{"num_hidden_layers": 8, "hidden_size": 96, "num_attention_heads": 3, "num_key_value_heads": 3, "head_dim": 32, "intermediate_size": 384, "vocab_size": 1139, "hidden_act": "swiglu", "norm": "rmsnorm", "norm_place": "pre", "norm_eps": 1e-05, "positions": "rope", "rope_theta": 10000.0, "rope_fraction": 0.5, "qk_norm": false, "attn_scale": 0.177, "bias": "none", "tie_word_embeddings": false, "parallel_block": false, "init": "uniform", "init_std_qkv": 0.0699, "init_std_o": 0.0, "init_std_up": 0.0699, "init_std_down": 0.0, "optimizer": "muon_variant", "learning_rate": 0.00674, "lr_mult_o": 2.0, "lr_mult_down": 3.0, "beta1": 0.9, "lr_head": 0.00734, "max_grad_norm": 0.5, "warmup_steps": 200, "schedule": "wsd", "decay_fraction": 0.663, "decay_shape": "linear", "final_lr_fraction": 0.0, "batch_tokens": 8192, "max_seq_len": 256, "doc_mask": true, "train_tokens": 121900000, "max_steps": 14881, "dataset": "wikipedia_en"}
Each number is 128 + 32 x the weight over its row's rms, rounded and kept within 0 to 255. Layers, rows and columns count from 0. Numbers have three digits each. The size before them is the row's rms in percent of the matrix's.

# layer 2 MLP down (transposed), 384x96, rms 0.166, rows 214-262, columns 0-95
117:134160125076154103128096156165137101131145120092165074181083101111108105187146152139159141153141157146137073112186105163167173094162134098121140124185144113135123111161141141137128142125049098133125102086092082136128114161240158129090126116117133088159108039150131118120098128153175170158
085:165138130108156108099160066113100142097144151050132148151123052037146164149194111139137113120174157179139136152139177130127165140116138151170129123103162130085174162160109154130154126146147103091103106123155166139100148140172160145140036137106161125104141102110209173135148095090146128097
089:118080086168135130124057177144142090146128105124098179186088130094100115121116133200156144158174179107171151173156136101119129085166154075112151128149109175168135150136131097127153174172128082147184129117115146095166094100114150053129124123116144147129135072050070095102114113130129130081
106:130119154108057183170117119186124098184149130128171069117144142143099121110082055088198130197133108202169198151169102164104129147157133095095116134143098119118087147119126121125123140144133130146129181057176166149091157173110146100144115114164130102156123150167113125160103154134125172139
086:121114149121142109098115187115120103135079147086153121111122156105075103110072175125130141148100189096127081056096113113082165152135098100126190124124145125097115107185166108131063127060145134128152178113125115089126137064130110133121100159109167183188154132112147081081099070151145102189
115:093125110084118129145171120147144158119079119112138132111145176143136087157138114126133164108116120154145142087123082115105084095078149182100080146169119168163068102160137103089124114135133122140142159088144129115152134166255086148186176171136121130095188102105127128150153108113095152163
090:117147121180151143120153090156158137134102130123138179129145162167180148135151088145169128160157062102139126141103103092142134213107137115182109119103097065194166150146159122137086087159098109096104157133119124163197131132042124140084153111132143169105120161067127147160071170171164157123
091:177144153116114162080150110096096142139188136111111207153153131119118083168160085125151116065122145091123180165149034144141121094089099134102116132180098142188123073099117154098133143123045155143089138116122133127117112097134159115187134135143157159143084141103161184113131107080100181144
093:154098056124158096138180156100113076164119165130155058113167135114113094154130109095101050145073109118104106153128173120135142190093163131115119121114150171156148048124144164162132150181144106084157107116066178135158113126182112132126141115114124154105061145125166163157100082116126179151
108:083165128177143057130103138110062088135143124180156146105107149146164100095136148119175150111175086181082103084147142135127143104131146139118064108143132104147109142133108141088119195093160147092139160106148209133079058161165174123147164103135146127150107136148151153108173115188075099086
092:116110172093127082143120115128141175104082087114132105116162099096215104117099118097083138067102132150134190095079127185087094133087112118113058065108135161114101118154124124111155157122131216154170132140142153141114111096215150127156057153140153151145114133129124090167106102146137108119
111:216158139141078181113121133135131126174119119104174131071121134067084151205075158114096095101113156139123105087107160118217085095102111092161139152116195159141112131099093148153117147098107117070098112147083138158107108142146101150100141066114143171194125143102120173107131125129149137128
101:070121151133140138147109149164137124103162124125180173101146137115174130153117175144119130154119121161118142206202090175165127117135152123099164111085157132108147115132105115107160181145193059144061072127157188144101155155137173121146132075110154179161091127138109100115159087087169070168
093:123105119140091197133171107093155098187131116107120098054093093106094117109146102118108138136138129142157093111142154163122144117163164110139117124125116110138160125090124158196124097091121126135103136103072184120155137143130170177069103108126146189128115093104174051141163056109235144127
105:161148101131103159106184074131141087117132126132172144147105126162144123160106130169143084124084112143152084136163144181120126106137184161109030126087095174151059119132160210083126110093069197079147095155123109157160094140113165066119131073117123111139098149104146125145162142138126105111
102:152152111113089130092160156122089107122090169135168159077200103173115107073144149111116126162175115121103179141112071111137206148205158129102122096102129171148102091157124112117088123072154130117139138160134096122119134151185175073125137092084121070109118176102161124092092119130136076073
099:144179167163139095152148132166072171103140120164130133126145103102081130179143148091163134134146124100144133182078107206135186140113067159125081088135103101098087058116099122171131118140119153099144159120162152170100156158199109124106130050150137128105102166137124126122141150157105198068
103:078136153090149076097136125115139138090119133078103142155110121179133187106107030142076105088113101128190130158085153124174135143115091093154125128134105126140134165114114138125182174064205163169090157129142083108141109141089122131128136095118060108185125164121162086159071134118154099147
096:103123181176061126100098123154063155154138139136164106062070129114089097160092135145150171155165154138146142111115121146094155089148163129083137119104177163114142136114089094104136141133122086095123115094082177074160126162177178087143082096121105130106112077151160169090184115203129091113
106:159088101119151159129122130112167135083142070104126097122097184170164116181142169122140089116146166081176125194149150186140155196121109110150126116118122080062105148128158149156110155155129150174189151121176144169157079104090092163168122141164120137159093176090136111058155149131083154119
100:139091133191132116141082146122145143130109148119095169134119131105196110168111115130121159185120174082157139155160147128092112070151220100212144157062169140098119134120100153107154109088087148149146106129133159165120102151049101105085142157131123171128148105072142158153106134190100099102
107:021110095160074121150099130193149084110158117094113135111138126122127137168129127172088119129093091077114135133140190107152097111143174104094142155168117132120150110117104101110115125078131181105170131180172113131091104119061122086129171183104099115220156178143099142093136133083105124127
101:099153108165081124108102192202117126126106134106159141137106137129129180143138144111124139196126124136131182102163143164170146112139153162144109082202047165181178138137159135140148152120087124123076125138062140132169129139159135064120111158181118182101061088115126139129102154192109120144
096:106048102106124076103177144157149113186082078136163109133115100150143109145165102096107089185187133163078106132124083182109139119118126124143158115130139145130122127112164102126057146122116135177113117051128133142114104179144109126131105122158176140074171130094154089114109129153181099227
112:201101106087170112174082104115143128103140127122131095146100151127129106143105101128171136149141093125094110164099070109135155177150098111112185157103129141137156096156151139111089154111207132098177155099148163133119135149201116130168196149069163155111130162123097146188105081073158065080
095:109134133172072149121130099167129127084111113117142088138098055119137045106155103163140112183139095067122154142068085115170105120133112125084105127124145141122131092126137126128134169090184077146120110114144080139140065172178143149111139187073113123175096064162105123055103091090150121140
102:122128092152106099100137132121181185141161124087099125037112109098129145102117080176149209122114103066133104094084070182158097080147149106136096103112111087114152111113091100118097099126112155190154127154145050138132137116187117112067137158124151120144161110136103141094142186124085102117
106:117047069115111107127136126133115101089169113130129116188133094165191156100073126112139127121103128135179128137176192149161175121121185114119192124147106098087131140148096073168084144131175125066108112111123076123182114106133163165133144120111139078230146125104124103157133090143119147132
090:084197172132181136060086128221124160124150184136119100093096145119112156128138113111167095159153116140150154162164144126133151189134122143096120164158157126134071143086121096149148093126121119122129186088187118155156121137079124155154149105160098159128150114147196052140134116142104165194
089:128135134098156106133060124144117119197111110108141149118133156143066132116166127131141125131124074116130088216171163126079156126135098140146118135135091152163117189128149160164146150150158102100085128122196113107096066186164108153108158187106079119120226080090110152114124102110082102135
103:131186134096145097145138081118106082127133124122124102179100105153102109183118089098135095148145085144217200142183113154134146106150113172146142126130138122082070147167141133108111109096172146197140129139065149145175155109157120104125162180077169178119073154160106132149152071137130081093
091:155124167085094139140176160169122124111152105120134126115125114103110159135120098179092080107168122084154148161055126133214111158150136114101095174058097110099069103159159108149117120126059149135104108080103162095107174109056122122170106154186156140069123108096092129131140137106089172153
066:141065159170169142133061154159121137121073142186126159164102158090090152188143159099126184136147190090084072163139109179148107161098138075135162121093147088107166129081202121179122147149126123171094129146155155099150141109091109095137151114117110106117145198175110129141090112144096128124
101:141118143140077109087193157103159152147130116107199119065139152151118109099164147170126090154157091123148127120100067204138104143077136137143120161158156136083161081126140158094159149092153089182161100093097190123116145069154096145142108145080148134116091220122143131129133111082096130092
091:103063139135124142167127052122070161158070159179087102107112114113110106135140130122103159119169063120113171077091102110088054098060114173138071104084140143181160138162121112118130103118128108131131109087163126103160098174122139145093132079166164122124184129099104120137069073116106132117
096:122155080133089086079101143173119161123137121172070121127146097103105159113055059126139129079125222185143110110150141098147154143155148152110148079131135196140081102090091091094157141175138158138152069060156087140129139125170118104112123095144111071130128072118146137101132174129142125135
096:131161171141184118082091129151158133088087087149144170105127151040131134118128148151147080117110126095138083154128106140109116054154104107120112133177142095140123195141096100155145138120146094197176140121134111156148122167136069098074054132115105102110115079132219134081112173127145139149
070:122161128081164182130194151151090182111138146179122137063109154159037127147091126127140107109139101179132104127115142164131104110146167143197100167118116139088073086105128168092118091183135115085119142124108132116139108155154094090176128073127131199094128079145088079142093095149107161131
102:104088129148085110075081141100195137154211106126109161141050146110127091129105132080072153159116096094095140121084095111108157123141107073188136151149149125121160188111141097168093174168096077123113101155149143091132131117104157077130109167124137073096111080193123124135137172135160116150
096:109174169142151112091110116134073104143124176164118112054125110113085108119067180160134162115171088149098110119114158103129120136102197120138107125121141149134132143119143139193138138100083145131106091138111082196093131144175167069155148144075128135173119151118199164187154164160166202130
101:187093106144154173075049117122139165189151152152113171166126063193111116149098186141133101127116161100110137142079153110128131131163129101106156160129162163153209162158121132145075185066093115149098157088153146120116111172138127111091161140083154096146154171146168149093150134149123101107
104:148154128174126132140094151178130062132125093135135132169120174154136121129127103079126157151130069128132140097153188074095109088145137131152133083170141143184181154214149066175173097175106100091118105151170173151142138173181096108129123103124109092105117160116158190115127139094125061098
095:103132140137138140100113126118133136150116110120146061146149111067115167157167088146115101092171161158145100125158116146181090157128132123193129119124163108074174102046146157187134120145133162121161123115156120119082108134128111180163160132142228078150135192197151101079134161085161161145
083:118104131143110127116134126154125122097148082159119159154168180149104059166153097087122064172162145128092164192059024113085136123173087177141128091099136122179133116098151092135151152101100131166163108132153104122156085148098054183108112110120151087099094084150128135119159136139112110151
096:125082187094149098114157104114045121097102056149137154114105060125086144115096086109134100074143133186164153149154160129170114139114085136140151146115104093044091096171186099077135156138064165089146145114149127127152116116112137110166157087152157140085111134097120115117104083115161092098
082:110113132052125159124133058135150090098180103171165133082152051091111127111121119133129128149059163116100097088130123158117110142072122099121171135182158105096084161125119119147152138113054161094151149120076125129125159123143126192046169128174195149159142150144108134149161143119107163103
097:104195093143140158157164204106131157139148117166109143136182126148142041134091125105181088105130138135171105223159096110133142117132142106194130111125117170170147136146125179063078127098161175161139146138153065106097116141127131134157083089122152087161160152080122165126143128137135163150
088:142139131120104119164137138078160111036127123112091109122056179137133155104124093184091109089095114133101121135083172099134106116143101080152151119143118116139183168090167165134105151113079155122158198107147102130124110115133061115080119177145178145156131158110130040167136173181087124111
102:136164106104153151151103128150175077146067103103119094126152086159131138096101153107159155155142128156168149109126136169185148149126164126111129064167142139127158109136135183164120080041119095202161165111083092116145114138236166050138144135113110140140149174108116132095104124133118169143
# layer 2 MLP gate, 384x96, rms 0.251, rows 215-262, columns 0-95
082:130153122116188103119106070199134118163137110131116088145162203148114149115105109169108115115132145157158159138095155074156098158200153100094164114128138119176178102085159169136089155109093131132116213120108174121063112127137054156117148142151151193103105135130125174083125107149152154160
093:110158143123137173184187118084098159141115109114148133128165112069160134131145167168139144081146124149189080090112116101098132047150094074114131108165085092079144158178138123112183156135138175110160098088113126117137139088108166114118166069107087055159141119137126159090157137174182113165
108:135159116162159095125118135048108170139174082165146117124117116146166088139181173098087226046148148069114083137105160077160155086164152194130185086089132100145154132115107139103119089166148115105133108165090102098099108112143138133139131110115155128116085132070091138116113129128156164122
081:112172152109135110081130126183136128096103156091145149142122111106178103111090171106182132095147136080169137104094077044129118140099136090061151180116129155123091098124161091149126110115112055099109113094143084181067138121100130167109086064155128127139161144089091178113091139169117081159
115:145078131112113128177125140100079134139142115174105145171184123194127171162120090103130110089135075181100126102113121134075135149065139140114165181145133135182084109158176137133166129141170132111156100115095126118118110194160090175139133181153060157183156094151079149105191155160132155100
090:105181115121139138145139136120184160118122154137172128125076141147087115147152091107206141160170140050129089150144122126137095224122115135194135158106115126196108168110152116145075116118122130163106172106064145152171158124106129169079097123097166171061115142081148152127131160091153112162
087:127107118090098111109144081078092141124162080082092166167123128139096143125119169160080141080120128140161082124126096097168183086073052073143111150025133152112156102139103138143063065110204143120117183146123174153122151136132129123124139152128099125117077134133112144123186142124103125145
088:088097160226122138141112142142091181193142117119169145191121110117122129084144121137160109082056124114096120102124115142142197098111107130111112074147087111091172136140094126115097162140129180134112186135124102206097097157187146161099107158107147192150169102122104096139134111166107119163
114:184109142150092090107132093092088109167140089128211087107144099149159067166101071098171098154161088105157106142162186121135115124136172048174073171128153140164101161119143126184144138078102101087118132127144171110093085120163150149147155124167096162098117120126153138144112137138100185158
097:150151163194122162154144113170124193129089166143213076092139175102090139127098110105111168161173069138097087067125087137172091154127108112123173155156135110100038165150107124165110146142144105071132109149116137162169090178121140149118168134128136154159151134071089127129125118169097127128
119:099162179079168144210138136159128150132108165113096102201157144177131076178035124078121123129124094141121152111178113101120146138094127150137128162137092100141150093176157123120162107033160149153133086126154121101095108126110108095109165107119086118198161116150116083118122126183124149134
101:070155126161129147163113137147159154108118113117133149086169123115134077104113149117163090121102093179111147199171115123166134062094168120092099110090130097084123156138103143119163159108122121092060105071134163142103170109139186118168163048092113192169105123119098117108113063138177095164
096:137089148158101146121196167161166071203132112173108125062133107168099179135176131081110128153102096104110075132100169158141113121173158041143130121123108153147086164084132175175142127130116128161073113076113166114094082088155116115102131099130127148106163126119153096142171094101167169128
110:106160143195162155117162129119081133144110168115190142160129092084086156107145155046148124116104071097135074130093133130101150128116088092125123092108093086124062156148086106083097117103099098063145144163127103114120175084176158137141112124086089097192130207106141113146097136158135116156
111:121163151131114123098116109171072076130152129113178104084186117131147125105103164113158175090161107097123125139122111141101146044133117134080136100056065207104082141169137092122108119151179165155122073108160089134150163163153144079137111161128050113138157120178140152139075134114147103144
101:148138108211091189138125143101154147105142103118071121174204125142153149190098120139112127142082145132142138097139131090096106124178163115153121103160135101214145174152106075129134121156110119120106144182185110079142204134099169117147141133063133075116138138136131113080131104118164100067
096:180114073210156137078159151118114078171117056154162110136147151099063142157135159127134150077175123110106118136180036114103175102099113137129115107160116150070135087074093143175119117118107163157132094094104140115149144125115102127091151178125135150133132104103125173079157156111069150112
086:153154148098126097172151117134122094116119176140040177122158133158124145147181187103170151121151115090103144164079126117121108102091074115123127179115056145150059137106159097174109132116122152132151146208159075157127133119123162109134147127103145117162189062080139124098166117136138125052
119:119132177108100143141115121131100192180114159076183106164137157144121147189156122080144096111122132123097122147127107077141111051135116110107104126140127099146147120080072177116147085159085084071095127142174129129106101171175129075150187193059098158128116127176138155160149117140169152083
118:159100134182172127140101132122103121195139154137119191129104130127102132146175072145144115136125155165084141096150120130095118079130174125098121192128156106085180160083162133127126134125236125104153091106127122094095081148136097090107148180128108154072138106101218131127156127168110115066
103:112085120171135169164164110180137133139108117102114066130094077171111201110117121190188074124085124166143066103117165128125146065117143143154131116061143137193142109112139155143093127100123132101080117159212101127072129097088149156098160161140134144122126145078108122146175121145122165095
117:159112153086087137135187183162131179152105085108145189085097134158143143152117103145134109157148119165113163126146128093136128140133176125170134151094082131212162204171170167122140137120111143169071150107098134115140143052173113126091131151118090162095108162096115177147096108177099143189
103:181079125099117137136163067170145108146136089115207116110124081097102097124162178140117111164170102151117115125107135085142102096123143119166104069144110119079136141064162097142051124191092113115138152121070138159072105161134179168148123126122156135083154075119136169077100165083134125165
116:168095134157125154110148141128148110181143123087159164077142106160109168157129127138085149193132098088193125120189074090107121178116110165108149146136078120127110107117175085112110053089164148072155087059082111150174050174179111131101143132136141131108125144143123129132107091096143176115
085:108171076116105097064104134128146123130114129174079124138138105173111098165215122097152127096198117136057094074076115133105120123156088135081182165142111127129147139170079106126110114143139088152104149123137068096117143082109150134201093103075124131106100126128156073060107113152128158142
103:168093164133149055137205097109222099128127094123131117127141111137123190115097168160167097086174129137150171200099134097142117104133162185175115143105132115132115121087098113121157078135199122118095167032106142124176081153127160150130121126127096146121077149156142142129143122108137120121
107:129113155098069185088171139165129108101121117164148147166173138146102117070121108102160196122114132147140043115162143131123118106133163086106092114137143125072127136182140113148049197116121133147105137181153116094164139149063118168154156176124134102103113107055097142169127084139176128161
089:170181125094159145106098088137110150161090094184095086089070112116123170110048099139109119161170113170175113106083108131125168078107165124170064187155118127159138136114132162137166170108170119127086121080154103136099123060085074102075126111128108167145125144130146150146101146161090131163
083:114095173109144090181097141146152090171107184133125121131138115141083112128176205117156073143098071088091168109146162161147049120149155174099146127117101184122165108120102130139085104134130119173161121104100132206118088145118103158110174141071085169112142076103098141081110156140171128140
100:118100186108122116174083131120084132135170154051189073111117152139089119133123128124112091114157072137106162103094123186186083084147048121168125100111117113145123133135137168137127113084129118076166091123099057135139133116155143105111113174139134132088037100136087143163098138108153079157
088:124180129085104118158142115164131131064144133159146092111131144108150147115121125100137101094182106154218114135113140122150124126171139161149123193117128161076093115146092192115097070115074118122091155050109170117055157160111085193126134135116147193115118122096138109111082172088175135111
065:138084129165112087112113148135163107138146066164198125117188109231126098128123064190183077092138142163111161186124156042116083116185135154127145189139094132113158182133126125149110134106101109171103165100142164104138139149123145114138136130158137125170145136115157149093120155132126150171
093:123087131153133202130112118178175107152116129119106113177111125147088136119139138116076140080135074152071129153124077127117183078067109115142137100128079160167124172115141091140126094135185160112217175173193118070151139123136109154177156187132110132118090124112136123079149081115102133092
091:140111107064093064148104127098153089155143134115147150166151086187124178170133163127109201076067163183141117152109106136141113169124134144168188134171088138109127099100095161113128111212144136157127119173145142116099104158190123147086112176109110124121162080104099150117161161187144161109
103:138209086132130077092189134101124119081126095111119133172076086125134140131084091093090145083112164203131099170116158136141114115175171107107148090145088176136163132144103092115142104150079163176116067051086119100156156156177100128132122111093127100125077083160100102110157147125138141141
093:103119086127202157154093147193151087171126155082176148070112104086087129114105140131141076162142122105140048119141127120107191126116139079072162134091125130053156132133080123109096134120093129124168114094130132177152108094107140158174082132119106110117081105160145136194067139153093100132
067:080127107112092127145111136113150079074120130147157136155119152171130109207157147108185131167137094091082113165169120093150119138140118143188135139181158152131109107089185119106125083142083135079129132058139107181076117169121135067178134122133101192078126108103114136130151139135159179208
110:128121127184073113119152183174106146128142197151132112158095122138133154129108106112119098153077089052079091060139097139132196116132162099127086158089149066106106180070146139155171163158123145107138150136126102121163096152202157159117115205122149139118152158151103127118161143136172113091
110:140115148098156133137169131148164160194132124096166111151095089096135143157166163139138185199106121160128079163109130141095125106088129179071210139165100122131137133120114148128116140134174092150197137115135165118158135080134187130113092114123163136190169131152082151042063102131123088128
106:087112182121130118153193085114096136144105131118180070124112155158100041153169125084151155143151075179126126046159118123075069101135128081180121138107104164131079154120182126117137058129113144144109115120109163114124157112106089177166117158100106151109121088123124133160128178121101169173
106:130122128152164125165127139141149173093185084221193167128101167142128139136105101163144125162195167180140106096158123146103109090139163124083095113076155168167172138170138138152130139170098118154128086098164165110143062170139103065164119164114113124074108092098145176147116088132113104102
086:135086104173124189155133156172137095144128177143063172151136123127131124166155139128108163085114144171175112176107152135110132157115109116118116113185088166108100054156134133065117111144115184157153125183154116065112144111158135081143116230108104146169112148133113186153107143164128134065
075:151119188150149221101120036101151141129056131161102135147081073120178122158099120082139159128105115143150142118152140124143109138108101136102105137099088163173129099158114095063114142085127107094064142109098119076085175104169143108103106129119151148158176148154095143140142074170109161172
087:156084138187147166076109147119112129168063151149137101094121117169140149152154167156141107128127127091163144168145128115085124099129133155135141143104131145123168188123132145214084049101110091161145181130106184061137135089090125066080140147112110040184136110121148112141147166150125146108
075:169177154188080113110122155114115122170117147151148094084110106123091116111088117172120101099131123125137131132196175121151173108140132182096065151156091151117160171138135118186063153125156134105059193126135108185081151081130126103109052116117097152128160078111154117109097135157147155185
103:122148112116083172202143149093109175056164153118112193141103088131103148159151149100167155102121145066153100084111088114183108147132160133117143168175123058136076087164140163091087106109142122060087137116112135167132105101181088098132133118111186118133052158169130125138114140119119128125
085:130135151156155097151146178107093085138154104120179141148080124083149099146161123160126119117110056116157153142081043174099116156100093092101134117102063160121147110137179134103119203067091141090162105136111079161127145135159128141177147174141114140143164181129138114082112162126043121156
103:149119082160150143123103087127149127125082143166097134075064101119175151147137181101179130150130114083120070087129179116158136124138079168152164132181140152095127142065153143130112077125106071168059178132106132148169128091156163095135097119090157144075142087116073147097128048141136134122
# layer 2 MLP up, 384x96, rms 0.238, rows 215-262, columns 0-95
076:188140128171094156139134117101096165145109079133163175073062091114115150122116132130186152112127087124147102122104038127179133102095105073079160087107139171162135176128088088110116120147141110070103118105155117111144103140137157082102076076135064113124142142111082123122170143202100126112
091:196113131138086160086126178177122173141124166089144106147094101101137134138069089086148137161137057126103167104140110178081162180166140175089176109088137073160122136133142100161162136111072167123122165135147155089136069101120121166132175138186117137137134147190120121112168097115094090169
097:130106091109126101070072090133102166184139136124159174110162101156107096148143139167083142061112162102093104164063116113144110110182091127122221111064132143172189075071079157109162106148138101108148151092074112129118106130098144123138141129155113099115064129091164126103120114112105121107
077:135102101147134180117110145121122135131149094165092141114150140133057100155139095143075125156120069124127147142109144177173117107171132143189086125134114078115143127115095157132212156164066182117106080185125142054160129140153127111146119120172110145076154119128148084188185078146152171079
108:160093142140113096115098135174152151153078152111162124085084099187130110125107133144155106169084117080155138139116096179096121110111189092146138156128160123069099133131130071144158130114104138158189142125124198085179105127156171108191118095170124123163160193132106159076108165103044145136
090:097131112077107116178112183062120120151109085165144131136134174101137146140120197088122100104097108119142147168161115156117110086146072122108131130126108091063122132102115142168195148138099114066168138091123115118114128138221183083067114163125065116105119116126108131112196182105160109123
098:133091087142174069137110131106090111130147068096143105191137143164052177105114149152153117162123098205173096148145116098111157106149107123166119078102169116132114142100064142152161124123211129137123156114115163172117082161181113072080176149145108111141137140097137124188165169148119137103
095:052139141142099103158102152153115125135190123118106108128125138125099072154142074066107080184160133135120171069161106125148115139104111117194160175126140146140156132159082117104134072097140106119144110134058176142119116071142099095124127159129116100180064136105169167113091207130127187118
113:154074093096155127099101165128167088120158095144111125141127121144119139134149155084088105132082107164092107128130115110128160107073144146107084076156131077153115166072084102204094167184123127117131088105108113139157112127157095083098087163114078102147230132148135058113185157161132162126
101:112181117137166156113173154111129145126119196178099136098103148116088085093137147109135098143080130069151151118121109150142087136122117164159226182154113107192131119100193181143092104158113075101058131109148149155128091153094068138116140150061116112151117126078149108162145140082147141142
108:130127084170067078118172134068111125108161114093113130093103111129120134138227104132081153164152142117115135101088154124127086074175107082137202164128102112137148165122063161115124082190100159120173104142076142176116129121144106122137112151057117126100145100095100177115138100107121106077
103:130103125074091116099143151126161153100080147159122106104062129069036181155186142087092118099143132141162155059143140141131156187123146127101183186153097148165167124157127133137119201125132157154133106132156129144102127154164071086124130195142146139108166121160160184144133089136095113104
088:124138126107181064110079127054131140109159157093042123181092167073169098154096128130121153149101100158137227091183128100108142130105150116103122118120113144080159103132173109053142117132150090073114117164128117157121119163153152147156177177096130115122123096102125150147111086154096098120
108:099179112121156102173117147129111136128117107150146158116095138141081158113109058117139083097177103082163043136131054107165119150125135104104116117159125126077114188139127037167114092187168168103116117080102106148105132173123108121142148174068080144142167116092103087117119113146107170163
102:121166140089134098174101128113128133151106112122068105163078195125101146124155082122136100124114152102100110163195124112127129135121083127174119149104065087106076156110066150080101155110152140079085175151140084130129050140091102123184128125068127124097044117114109149170166110080141112132
098:133086122149109171095162142118073123120108117132119115142084123135147100204132184131112112145107138094103138131170118101129154107126163158139083178116094178106131143117173089130175146110093213146129082111091078131159187121060152150159072102157159108116135144176211148157144141108157082069
102:124130063156115148144154142077168079161142121152107179118127097138086145111126057132096103134124140135097166149231101121156212174170083166116174104159101098099082101118085099131108144115112144124200098141109101093171146144121078141101159140130096141144134175146165187138136145162144134155
082:179173113114173146110121133137082144102180098102154062105124105052126135132047092116143139172147107143103115089174074143166166127152179129101111091159174144106106148130133105074117099174099144129061118097094098092161177146100102097116111132160122126028083148145117114136118140120131103157
115:144134139099146219112114151182138128144147124116138122168131184158127140167100201092103136131202099111141137133111135118136122122072119154110100114141140090172158135098065151077102139193119096079123180096159095125195151154143206096130163114132112179143129156157128130181110127185181147138
107:133159158138075170148117118113175165073079161145051093143161117127108159099134130127116108114168127104151152105100127090195164160093134166136108087174140118173105155175117140185094146135148115181064165134136115089153158100154124116155106091127188143165117203175154107152150056155127135155
095:119152085164132159146123153180149132143134120091137095132157075158101153109169159159144108099093121079122096126124167155122130117039190164128148127113152131131129127131071118170114160103078129117105103182163056131101155092185176121161161093126080149167130182114073118106108100072054128095
104:137150140156112142089184141091127145120145127093136152143130147113142103114169116128110193178143123141171150110131116143131129153144095127081137167128159119126089100137111076159088147128180120105180115173221108119177175176137047201128164121183100134119107160177100147179154083149152110055
084:119183110136146112143137149125120191100120165125104124155097142146115166095144113091147131075137107165154074152132129123105091146193105204134158127071105161118128121143113176116222084074119133088105145161211117160176150109145069108133114163149122127173091121189135144140158096167173161142
106:116136151111062084157116143123084162144172133150112121140120154125186147133094090151174143129132150151051123121161165193094083115146110111115079097149134184124170108124179163178179138108135159162099109149119096160085119120160145114166147101187094166120109056118052115178163104128129084160
081:141070117149104164125122125177130102180174105090145161084080141113133176065055090161152073150082166113188136205138133108154110136152154133140100106119167140153118070107163134136117062133098139113087116101152166155118114158104125160072142136177140140080151100149135193163114096171121147127
108:106192106161125091115129090115135139166070141148146137158170070109174076046124142132125114090127167141128123175158151078075147083165129123128186143159150154104167133070123103129164179139089102126146138115078155175164072114116140154138119085132087113193118193126121159087118122104164090146
111:117132137090141096185167133081165159092108159120131099089099125141103119157151124079153117134104162150135134157088112114116072134117143128083139141144180115178151143128163171177151208100126121097099159155140191077094109172151116069102116137128187176140159142155063078114178107096108052108
095:130074142118071156186117108132108102126079100126155118154125108145183107093141142103098144096098164098117128178117097182169077091145112135124209091075127066135146109109119099143113089119158164100139129201122127169138072137128109117093128133076100117132131128133071093159152094141150021117
080:150109079168125136073179138067126133132191109155108105123107158116138127106127030154118141083100197153152103129080111104111194108077080064136102108100181089126137134110152168127159169119112117124105107138120117088121128138143150081182123123170184094168104160108180133127119078113082117148
107:136118117098151049136143087138123090169166111192118095111120077146210141182151145117119152117125182125084171131167107109090149104129146133110080063191069144114134176141126114105144131143099183150073126124111124108107062146078159144137131108093134077123143060165085154103161116151125105137
091:152134117153130107095088096134132064151139132121130164135185159136113117134102131158182147176127117115139109155145162143136125139156154058116160119171137137127088167103103111168142194119083093111151128164116143091168067089122144028167125138129137080150130113086133091134171086133159024071
068:127165063158159054106118145134123125139145158127163132139134150128116128098096134136130151159087150143121145102088127116074109099092151082153124122164062148158127203108112159121075175170098085086110122137125084121185134080118121058125101088093162099178103199105164100153081150132161064137
096:126059136124159115110162059141160125160096038101160125096111127097135104147124123143117102104146084156185149165163138126123116107139108135121111156114109106100143058090126095120207158161147083123152086103137185123151165143139068160139153142132085105126132127129121098102151137030094104050
089:126133121144129064187160117112157118108173135117127139133075183092117093082056134139174110169085117088156078134133131131121158123198175121135139116172169099115169116136171144093137145109118133196123121107115076144147139190110178105127107059151153074125120109086122175180127123099105158196
093:116092126131150150151081140144113140141069102139111070103174130110113147115131165156243152155190114049125092159111162115124162152109095165104116132128148102102119128105136122145164163165099049094141157231119103138097118096107129147128112121149106097143140213115115153126143102140136081136
104:107128143121110067164156122056132092113111157154129113199130154182127062049122070158163177131088141150157147075133091126162133149160109133192094072140160104137055117125163099181134123164148143112114148123095172080154095139130106164100163121136149126112192172123107119122153153096127129105
068:177136152143179109121125129183111135174114121156177138198106129065132123124108122172132156117136071176127121116127172161146151088123161112123172140119155096078127181127048142115095182150128134158172141189101130112132161150160116140104093132079081062146148201095125127148143129147144054087
116:135121078119154146146133164125086149118049147124123095104108173150185189095113127203107102107094169145111088149116172099173150103079118128116082094145100122170141051142129162087137160164114102135110165093105147149143083149134121119101102127184124186055142127058095099116133167130087138151
109:156135109175121130136126107152142069107126098139143154134109114091111066115109111150135136119134142107106131148097113126165181118121125110052121133118123141123076084159137109137157159151126083107174147099168059112143143156051089107189123089181189138116072144014125109178115165165117081142
102:144115149156095090096182183197108117165145118127120142114116071100134167132073118110115150109163149082141174123155117123131168196116164126134120198123155108078115135125125132189163104097159106133185099127145075141103186111074151077166102101199128123106167140132156118132138059155122176092
113:161089199090155108144183135128134075150109146101037086092093162111066092128145115079111083166116117106128151122122113129211107128126155069094128096135139077121115139106129141137057092143113166148193150153106120147107168125139153130126181108123076139163111068145094105100158143123130167151
082:138095160170127147131108176127110096173160110142090146129139091114115139148161176108162126064101114137088163121165123112098106041074166110128137112160182154079128093120123135074146079177120175177097069146164106117104117098140124055210148161155099078130109120091099160092110110110117111115
077:184133080149125028096156094166144114124110119139186139112133169105107136197155140157123106202127143089112149132129100167027138128127106157135173108128158158119095179089143136186146110131114158125195121156118129148198113144058136120153155154151148104092114110137128115106153169132109098158
100:119121138161145137145159119192146121154120107092149172125139133171109153125145061116092151173036074139137085110092135128115122197143166158168122133104147190118123122161145187153109117048146082125162102082146094106086146130090117150119104161081192116125090110138187146152127171123097178145
075:190162157144093167129166147121119118138115114201156133052118114119122115066077112179139062107112139108160153113139174076181128122125152161163083137135126098089081160166098132163116145098139137114113142164186104148051174095138078137107077118112134154143164110123202109142123109128137104178
098:204107141105141136138141185135155149124098170149106154080095094111156141184191162145171149158094147125123088142079096119113137079109176196159174067133190140109155114083101130130174139154172117117152135166191131083127163164090109153136166136098066106089142190158116137134114138129101120113
089:102106168151097142159143180090066136124137133141182102150083132174140084144129119158087113123102067104139165186146166124152137115153128087084168066112122156088155087190162147151111204110100114149122131160141073088173158158140139145165177106119059100126160122076120168133132139103114073150
100:122092120088136082131108146098062129142074134125116154178116156105103178080138116104091136084127090131100082127194173070090122083118074097152129158129119153142099175073161091058103149190125133135158166158150129161135119103070102172082140188093115109160109144169152099130135136169091126114